Part of a small language model's weights.
Size: 12 layers, width 832, vocabulary 32768, 156M parameters.
Architecture: RMSNorm before each block, biases on query, key and value, untied embeddings.
Each number is 128 + 24 x the weight over its row's rms, rounded and kept within 0 to 255. Layers, rows and columns count from 0. The size above them is the row's rms in percent of the matrix's.

# layer 8 MLP down (transposed), 1664x832, rms 0.184, rows 1615-1631, columns 384-447
size [102  98 100  98 100  97 105 102  98 101 100  95  99  98 102  96 101]
[[114 112 135  94 122 112 110 155 159 108 113 119 102 114  76 134 131 147 104  84 150  97 114 124 112 149 113 129 169 127 112 109 123 142 121 154 132 109 125 142 135 149 132 144 103 141 143 122 171  80 149 121 139 166 148 144  93 171 159 124 156 129 130 132]
 [120 118 179 116 175 141 142 148 123 135 154 120 103  74 155 130 140 145 123  85 100  85 130  86 188 115 156 111 128 143 120 188  90 137 121 125 131  92 123 137 145 135 154 118 151 119 175 192 165 144 159 152 137 124 145 118 114 139 171 132 116 149 150 140]
 [157 141 123 115 106 111 167 158 116 117 155 153 132 100 114 177 112 157 147 160 139 126 121 174 146 114 113 111 137 154 149 112  96 173 142 131 140  81 136  94  98 105 103 107  92 145 149 110 152 167 109 111 103 149 161 151 128 104 102 149 194 157 129  99]
 [133 156 122  91 119  84 116 130 114 137 119 129 149 123  95  78 121 108  88 136 133 106 103 126 132 136  84  95  88 117 151 129 152 163 141 123 108 144 158 128 152 133 136 104 137  62 145 151 113 166 120 114 103 124 169 119 164 107 123 102 134  77 167 110]
 [144 136 130  77 126 138 167 129 151 174 121 107 172 141 139 110  93 144  96 130 116 127 143 103 136 111 110 104 161  76 149 144  81 157 139 115 151 105 174 145  92 113 166 105 135 149 129 104 133 129 122  84 174 117 146 164 118 117 106 139 166 136 139 124]
 [146 118 131  96 123 121 129 130 126 135 163 144  89 119 164 104 135 134 101 160 117 133 132 109 134 136 103 122 120 121 134 136 106 137 141  55  93 140 167 158  88 135 127 127 142 136 150 132 147 133  84 124 126 108 165 135 133 154 106 108 151  93 118 152]
 [118 151 107 135 156 152 136 126 147 149  91 116 142 141 120 115 153 133 104 121 149 147 126 121 112 121 143  93 205  94 132 142 107 135 113 144 145 122 150 155 117 114 177 162 130 102 122 113 132 120 121 100 158 101 122  95 100 139 113 136  85 152 137 148]
 [145  78 148 146 108 145  86 146  88  87 137 142  81 124 127 150 128  87 116 135 159 166 141  95  91 110 130 174 129 102 118 154  91 120 119 140 149 142 163 100 122 137 105 127  98 120 110 101 124 102 122 140 127 108 156 133 154 149 134 120 164 109 114 106]
 [115 109 173  76 148 115 147 158 106 123 127 160 175 124 111 127 116 120 125 101 149 102 115  96 128 158 129 112 121 149 100 113 132 113  94 161 128 123 162 130  88 119 131 149 103 127 104  91 172  85 143 133 149 132 137 129 170 100 124 104 185 125 125 135]
 [136 120 116  93 122 118  94 127 174  94 126 179 126 143 115 126 112 144 139 140  71 147 144 112 137 109 131 121 215 140 169  87 117 131 138 119 129 170 125 104 151 104 104  95 138 177 150 178 116 157 148 119 114 128 122  80 128 163 139  97 116 149 128  79]
 [133  99  79 154 116 115 149 158 143 140 102 150 136 134 146 124 119 147 123  96 110 121 115 150 142 149 133 117 149 101 157 168 160  83 131 129 116 123  87 127 107 114 101 123 129 122 146 102 119 151  92 101 145 175 111 158 162  92 104 104 130 137 136 139]
 [136 121 147 104 126  99 160 106 131 173 113 114 121 143 147 103 171 108 136  71 112 148 117  87 149 168  80 118 191 123 153 163 107 133 154 117 178 117 128 125 133 142 137 144  83 102 158 154 130 129  96 152 127 143 157 116 162 133 125 119 113 137 161 171]
 [137 136 158  96  76 134 153 113 125 113 123 124 122 143 165  81 103 152 133 144 126 137 187 163 114 137  75 139 110  82 134 142 118  98 143 145 109  98  99 105 105 186 124 143 138 152 116 152  91 167 108  88 121 130 138 137  97 135 131 121 148 130 154 148]
 [139 122 115 194 158 136 142 139 111 136 166 153  84 123 110 108  99 140 107 111 111 158 121 157 116  80 149 130 161 185 156 130 122 123 145 124 100  84 118 136 106 119 144 144 148 102 107 121  99 136 147 142 135 120 123 152  91 158 145 142 107 139  84 154]
 [ 92 117 123 127 108  90 133 132 126 128 153  89 143 106 124 122 121 118  75  84 175 133 117 174 137 112 137 153 122 124 138 152 131 145  84  98  80 116 125 153  92 112 142 181 138 108 114 112 109 107 132 107 111 140 133  76 157 104 121 134 161 119 108 140]
 [126 123 132 114 130 167 139 126 151 153 114 114 162 162 174 126 134 159 157 133  92 125 121 147 139 109 163 165 129 182 126 159 105 131  80 124 141 179 179 141 123 106 118 114 103 116 107 106 133 101 136 111 165  89  97 111 150 131 129  69 118 108 134 111]
 [136 133  81 154 159 113 120 115 129 130 126 122 143 158 112 133 181 158 130 113 115 137 137 119 128 106 162 126 116 126 159 135 139 155 132 129 142 115 130 148  99 129 104 131 156 133 127 148 129 139 119 117 139 118 160 163 160 130 145 130 104 129 147 133]]
# layer 8 MLP gate, 1664x832, rms 0.0882, rows 1616-1631, columns 384-447
size [102 102 101 102 100 102  99  99 103 104  99 102  98 105 101  95]
[[ 97 154 158 174 114 155 115 111 145 134  95 139 109 105 152 133 124 108 119  99 153  86 157 156 153 120 133  81 128 131  94 153 156 131 116 110 125  95 144 107 119 152 142 131  69 133 143 177  96 135 130 140 119 114 156 135 135 173 183 144 139 120 157 116]
 [127 134 142 131 141 124  72 113  83  73  98 115 194 156 107 133 129 103 125  82 173 136 108 164 138 100 146 100 157 111 123 130 101 146 131 152 154  97 179 151 143 126 156 119 133 160 121  79  88 113 123 124 157 152 139 123 110 125 171 115 104 127 104 116]
 [153 115  87 144 121 113 145 164 113 122 113 104 113 152 115 131 133 112 104 107 153 132 124 138 112 179 125 132 151 187 136 137 174 122 148 120  99 127 147 119 103 130 128 185 102 130 117 140 145  90 135 189 138 114 146 119 154  77 131 108 148 174 121 101]
 [144 124 161 190 111 109 132 146 127 157 130 116 131  76 133 135  97 103 130 122 123  76 108 118 126 159 122 152 178 110 172 118  94 121 135 124 118 111  85 108 154 128 149 101 146 141 126 161 130 159  78 163 105 130  99  91 110 164 138 130 161  53 144 163]
 [ 81 129 143 128  89 100 153  90 154 103 109 133 103 102 134 115 117 151 163 141 167  99 141 136 120 100 143 140  86 122 101  96 140  89  96 146 124  86  76 112 110  83  97 139 102 148 126 129 120 135 108 142 133 164  99 111 151  71  52 148 110 138 138 147]
 [154 114 128 124 106  99 105 163 174 144 116 146 140 109 119 111  79 113 144 143 109 142 165 103 104 164 146 126 124 165 107 133 146 147 120 126  82 142 165 134 125 141  92 150 168 114 143 123 138 165 132 162  94 148 153 123 118 167 133 144 137 172 126 125]
 [116 169 127 110 127 120 141 169 138 102  92 123  85 130 190 158 133 153  97 134 123 102 101 102 106 126 153 147 163  94 110 147 121 117 174 177 156 116 107 128  99 107 149 153 168 158 120 159 115  93 155 136 138 158 148 154 146 147 104 116 131 120 125  87]
 [122 165 139 138 187 112 115 120 121 119 152 143  86 142 156 113  96 106 129 101 104 157 138  87 111 124 131 178 148 140 136 124 152 135 131 166 101 160 105 135  98 140 157 127 153 142 113 122 144 203 116 115 124 102 175  98 134  95 120 155 107  83 140  76]
 [145 130 128 123 140 146 137 116 154 123 130 107 112 116 115 102  96 132 140 176 100 147  84 138 135 124 155 107 146 124  76 129 155 111 142 107 133 114 131 147  82 168 103 123 153 148 124 164 113 138  74 132  95 116 109 106 175 160 129 159 169 177 111 108]
 [150 147 183  97 136  96 114  75 124  83 116 148 157 131 121 134 129 154 184 152 155 115 116 119 131  84 135 132 142 151 109 123 132 154 124 140 136 104 170 150 139  74 133 116 164 112 138 140 115 116 154 104 106 118 136 153 102 139 142 133 135 138 140 103]
 [129 105 156 127 100 171 157 141 164 138 123 104 123  94 112 145 125 140 130 128 160 112 146 122 119 102 100 143 138 119 121 160 113 155 169 164 123 147 107 144 141 141 171 111 145 113 142 124 146 164  96 160  89 160 101 115 138 132  80 153 186 119 154 144]
 [107 116 142 129 119  97 156 137 103 158 137 126 140 141 132 133  85 164 101  80 109 150  95 137 110 160 142 109 148 158 132 120 138 119 105 142 101 127 166 111 101 116 137 131 165 108 159 110 147 152 103 134 124 153 130  91  80 120 137 148 143 107  97 114]
 [145 146 126 120 113 148  85 121 134 123 127  96 107 149 177 136 139 108 139 125 125  93 112 125 151 139 158 126  98 143 132  92 140 119 142  95 147 138 105 126 120  85 118 143 110 146 151 151 132 167 138 133 150 181 130 119  92 131 145 114 106 132  68 111]
 [155 132 115  86 174 108 124 118 139 200 145 114 113 139 126 120 111 112 156 127 118 138 136 140 125 146 122 139 134 117 130 130 153  99 111 142 133  98 114 154 128 101 161 133 122 130 125 127 138 139 149 111  92 134 135 131 111 136 177 112 132 162 153 163]
 [114 149 164 127 124 103  98  90  94 138  72 104  87 140 144  86 151 147 109 135 103 140 119 103 105 178  91 122 112 145  93  53 130 137 114 105 111 136 124 113 108 155 126 175 142 117 129 113 153 119 128 145 162 142  85 100 149  73 102 156 109 126 159 160]
 [132 142 141 132 109 143 153 141 129 120 116 128 162 126 111 128 138 113 105 126 177 101  81 105 114 121 102 138  91 113 140 144 125 128 131  96 130 108 142 180 107 123 123 158 150 139 147 110 117 130 110 138 138 169 143 112 121 123 120 130 114 136 180 119]]
# layer 8 MLP up, 1664x832, rms 0.0944, rows 1616-1631, columns 384-447
size [101  99  97 100  99 101 101  97 101 103 100  97  95 104  98  99]
[[146 122 125 121 124 128 165 140 143 121 165 126 123 126 132 120 104 143 102 164 143 118 151 149 149 102 150 129 129 145 142 109 107 111 108 126 143 148 133 147 146 133 151 134 162 140  99 141 156 135  79 120 126 113 148 140 152 134 138 155 143 108 119  93]
 [108 152 189 112 117 121 109 121 144  90 101 101 133 171 110 124  54 147 152 114 122 106 147 135 149 118 124 112 155 159 109 134 136 115 153 157 124 129 115 136 125 126 133 143 108 148  83 124 122 139 131 157  97 117 177 132 141 143 136 168 145 138  84  99]
 [106 114 139 123  86 100 149 115 120 167 136 156 112 123 129  63 145 168 134 166 109 169  83 116 136 100 135 101 107  85 137 137 145 128 153 113 135 161 117 136 129  80 119 120 148 132 108  81 101 105 144 111 108 111 113 103 128 148 134  76 138  99 137 107]
 [158 114 129 138 137 120 128  93 139 132 117 114 150 156 131  97 102 104 112  96 142 151 133 108 142 103 156 127  79  96  89 117  97 141 119  94 149 131 114 139  74 140 160 117 113 133 103  76 194 130 116 168  90 150 137 116 138  98 140 117 103 131 156 148]
 [196 122 123 118 123 153  78 149 116  95  99 142 107 124 113 138 122 122 112 101 180 108 121 140  91 149 103 142 132 163 150 133  68  91 153 128 102 129 109 134 104 103 153 123  94 149 124 112 171 122  81 129 108 120 173  76 120 119 121 121 147 152 105 135]
 [147 148 125 138 134  93 162  99 140  95 118 130 136 141 162 127 122 123 159 134 156 176 150 147 150 115 137 124 181 138 156 139 124 110 121 140  99 136 152 142 143  76 156 145 111 113 103 102 110 146 149 102 126 147  74  76 187  88 124 155 141 122 120 136]
 [131 102 151 123 120 136 177 123  87  84 108 125 132  92  95 144 111 128 103 118 102 162 159 113 116 111 113 136 136 115 121 135 126  97 135 120 184 125 140  85 168 131 132 173 152 115 144  87  85 138 103 141 106  96 158 125 122 140 106  98 136 133 110 176]
 [136 126  95  71 115 118 104 134 100 125 105 148 168 102 120 137 184 155 131 140 107 139 138 113 137 124 147 140 124 108 113 102 134 168 127  74  80 102 110 148 125 118 130 121 139 115 200  92 120  98  84 125 189 141 115  99 105 106 134 120 127 165 100 156]
 [ 78 128 124 130 122 114 108 142 167 143 118 164 135 133 168 116 121 136  88 111 102 101 155 120 126 115  67 156 142 131 131 123 145 146 124  99 139 131 146 166 112 106 101 141 111 164 132 126 133 136  98 119 126 150 100 145 141 110 139 109 114 117  93 148]
 [121 112 116 144 143  93 107 120 140  95 146 136 132 130 109 143 123 144 101 120 130 129 117 121 106  91 100  91 124 112 120 125 165 104  75 128 128 147 127 124 134 108 115 143  97 129 130  87 145 145 125 131 140 119 122 113 103 141 132 130 111 130 101 151]
 [116 189 141 148 121 157 120  92 106 126 134 142 152  83 107 108 112 149 129 126 119 132 124 112 139 156 100 163 126 149 157 131 130 167 150 114 172 158 115 147 147 125  41 187 132 110 108 107 104 125 159 114 142  61 141 160 105 150 125 122 131 121 108 132]
 [ 96 120 140 113 155 115 135  61 119 149  81 155 126  91 142  81 109 117 155  80 102 111 113  52 113 117 111 137  86 148 137 139 146 153  75 139 151 128 170 102 121 133 136 127 145 165 130 131 141 133 134 164 159 123 132 128 144 181  96 158 137 108 136  87]
 [116 140 113 143 116 139  84 142  99 153 157 117 125  99 149 138  71 146  93 137 110 154 194 115 157 135 110  96 122 112 162 110 144 148 133 102  95 113 117 140  96  92 146 134 129 120 112 132 113 134 125 135 114 144  67 130 162 104 100 117 123 118 147  99]
 [105 101 141 123 142 118  67 113  88 163 143 150 156 143  77  80 103 126 113 139 141 150  99 137 144 140  97  79 120  93  96 129 145 122 127  91 117 124 145 150 116 174 158 115 138 140 144 127 116 140 126 148 122 156 115 126 137 143  72 144 125 134 106 146]
 [165 104 137  78 126 110 128  97 149 135 125 131 120 118 164 130 180 133 155  99  95 112  98 175 126  80 161 154 115 133 127 139 139  90  90 128 157 112 122 111 123 117 113 102 118 126 137 133 114 156 143 148  98  79 154 162 144 117 157  69 176 128 175 128]
 [ 91 137 130 119 153 127 127 100 162 133 126 136  86 122  85 136 117 138 123 129 114  92 105 160  91 117 183 154 129 121 125 106 134 146  83 100 105 161 133 109  86 131  86 117 148 137 132 151 146 185 101  84 129 112 140 111 149 133 155 132 138 119 139 168]]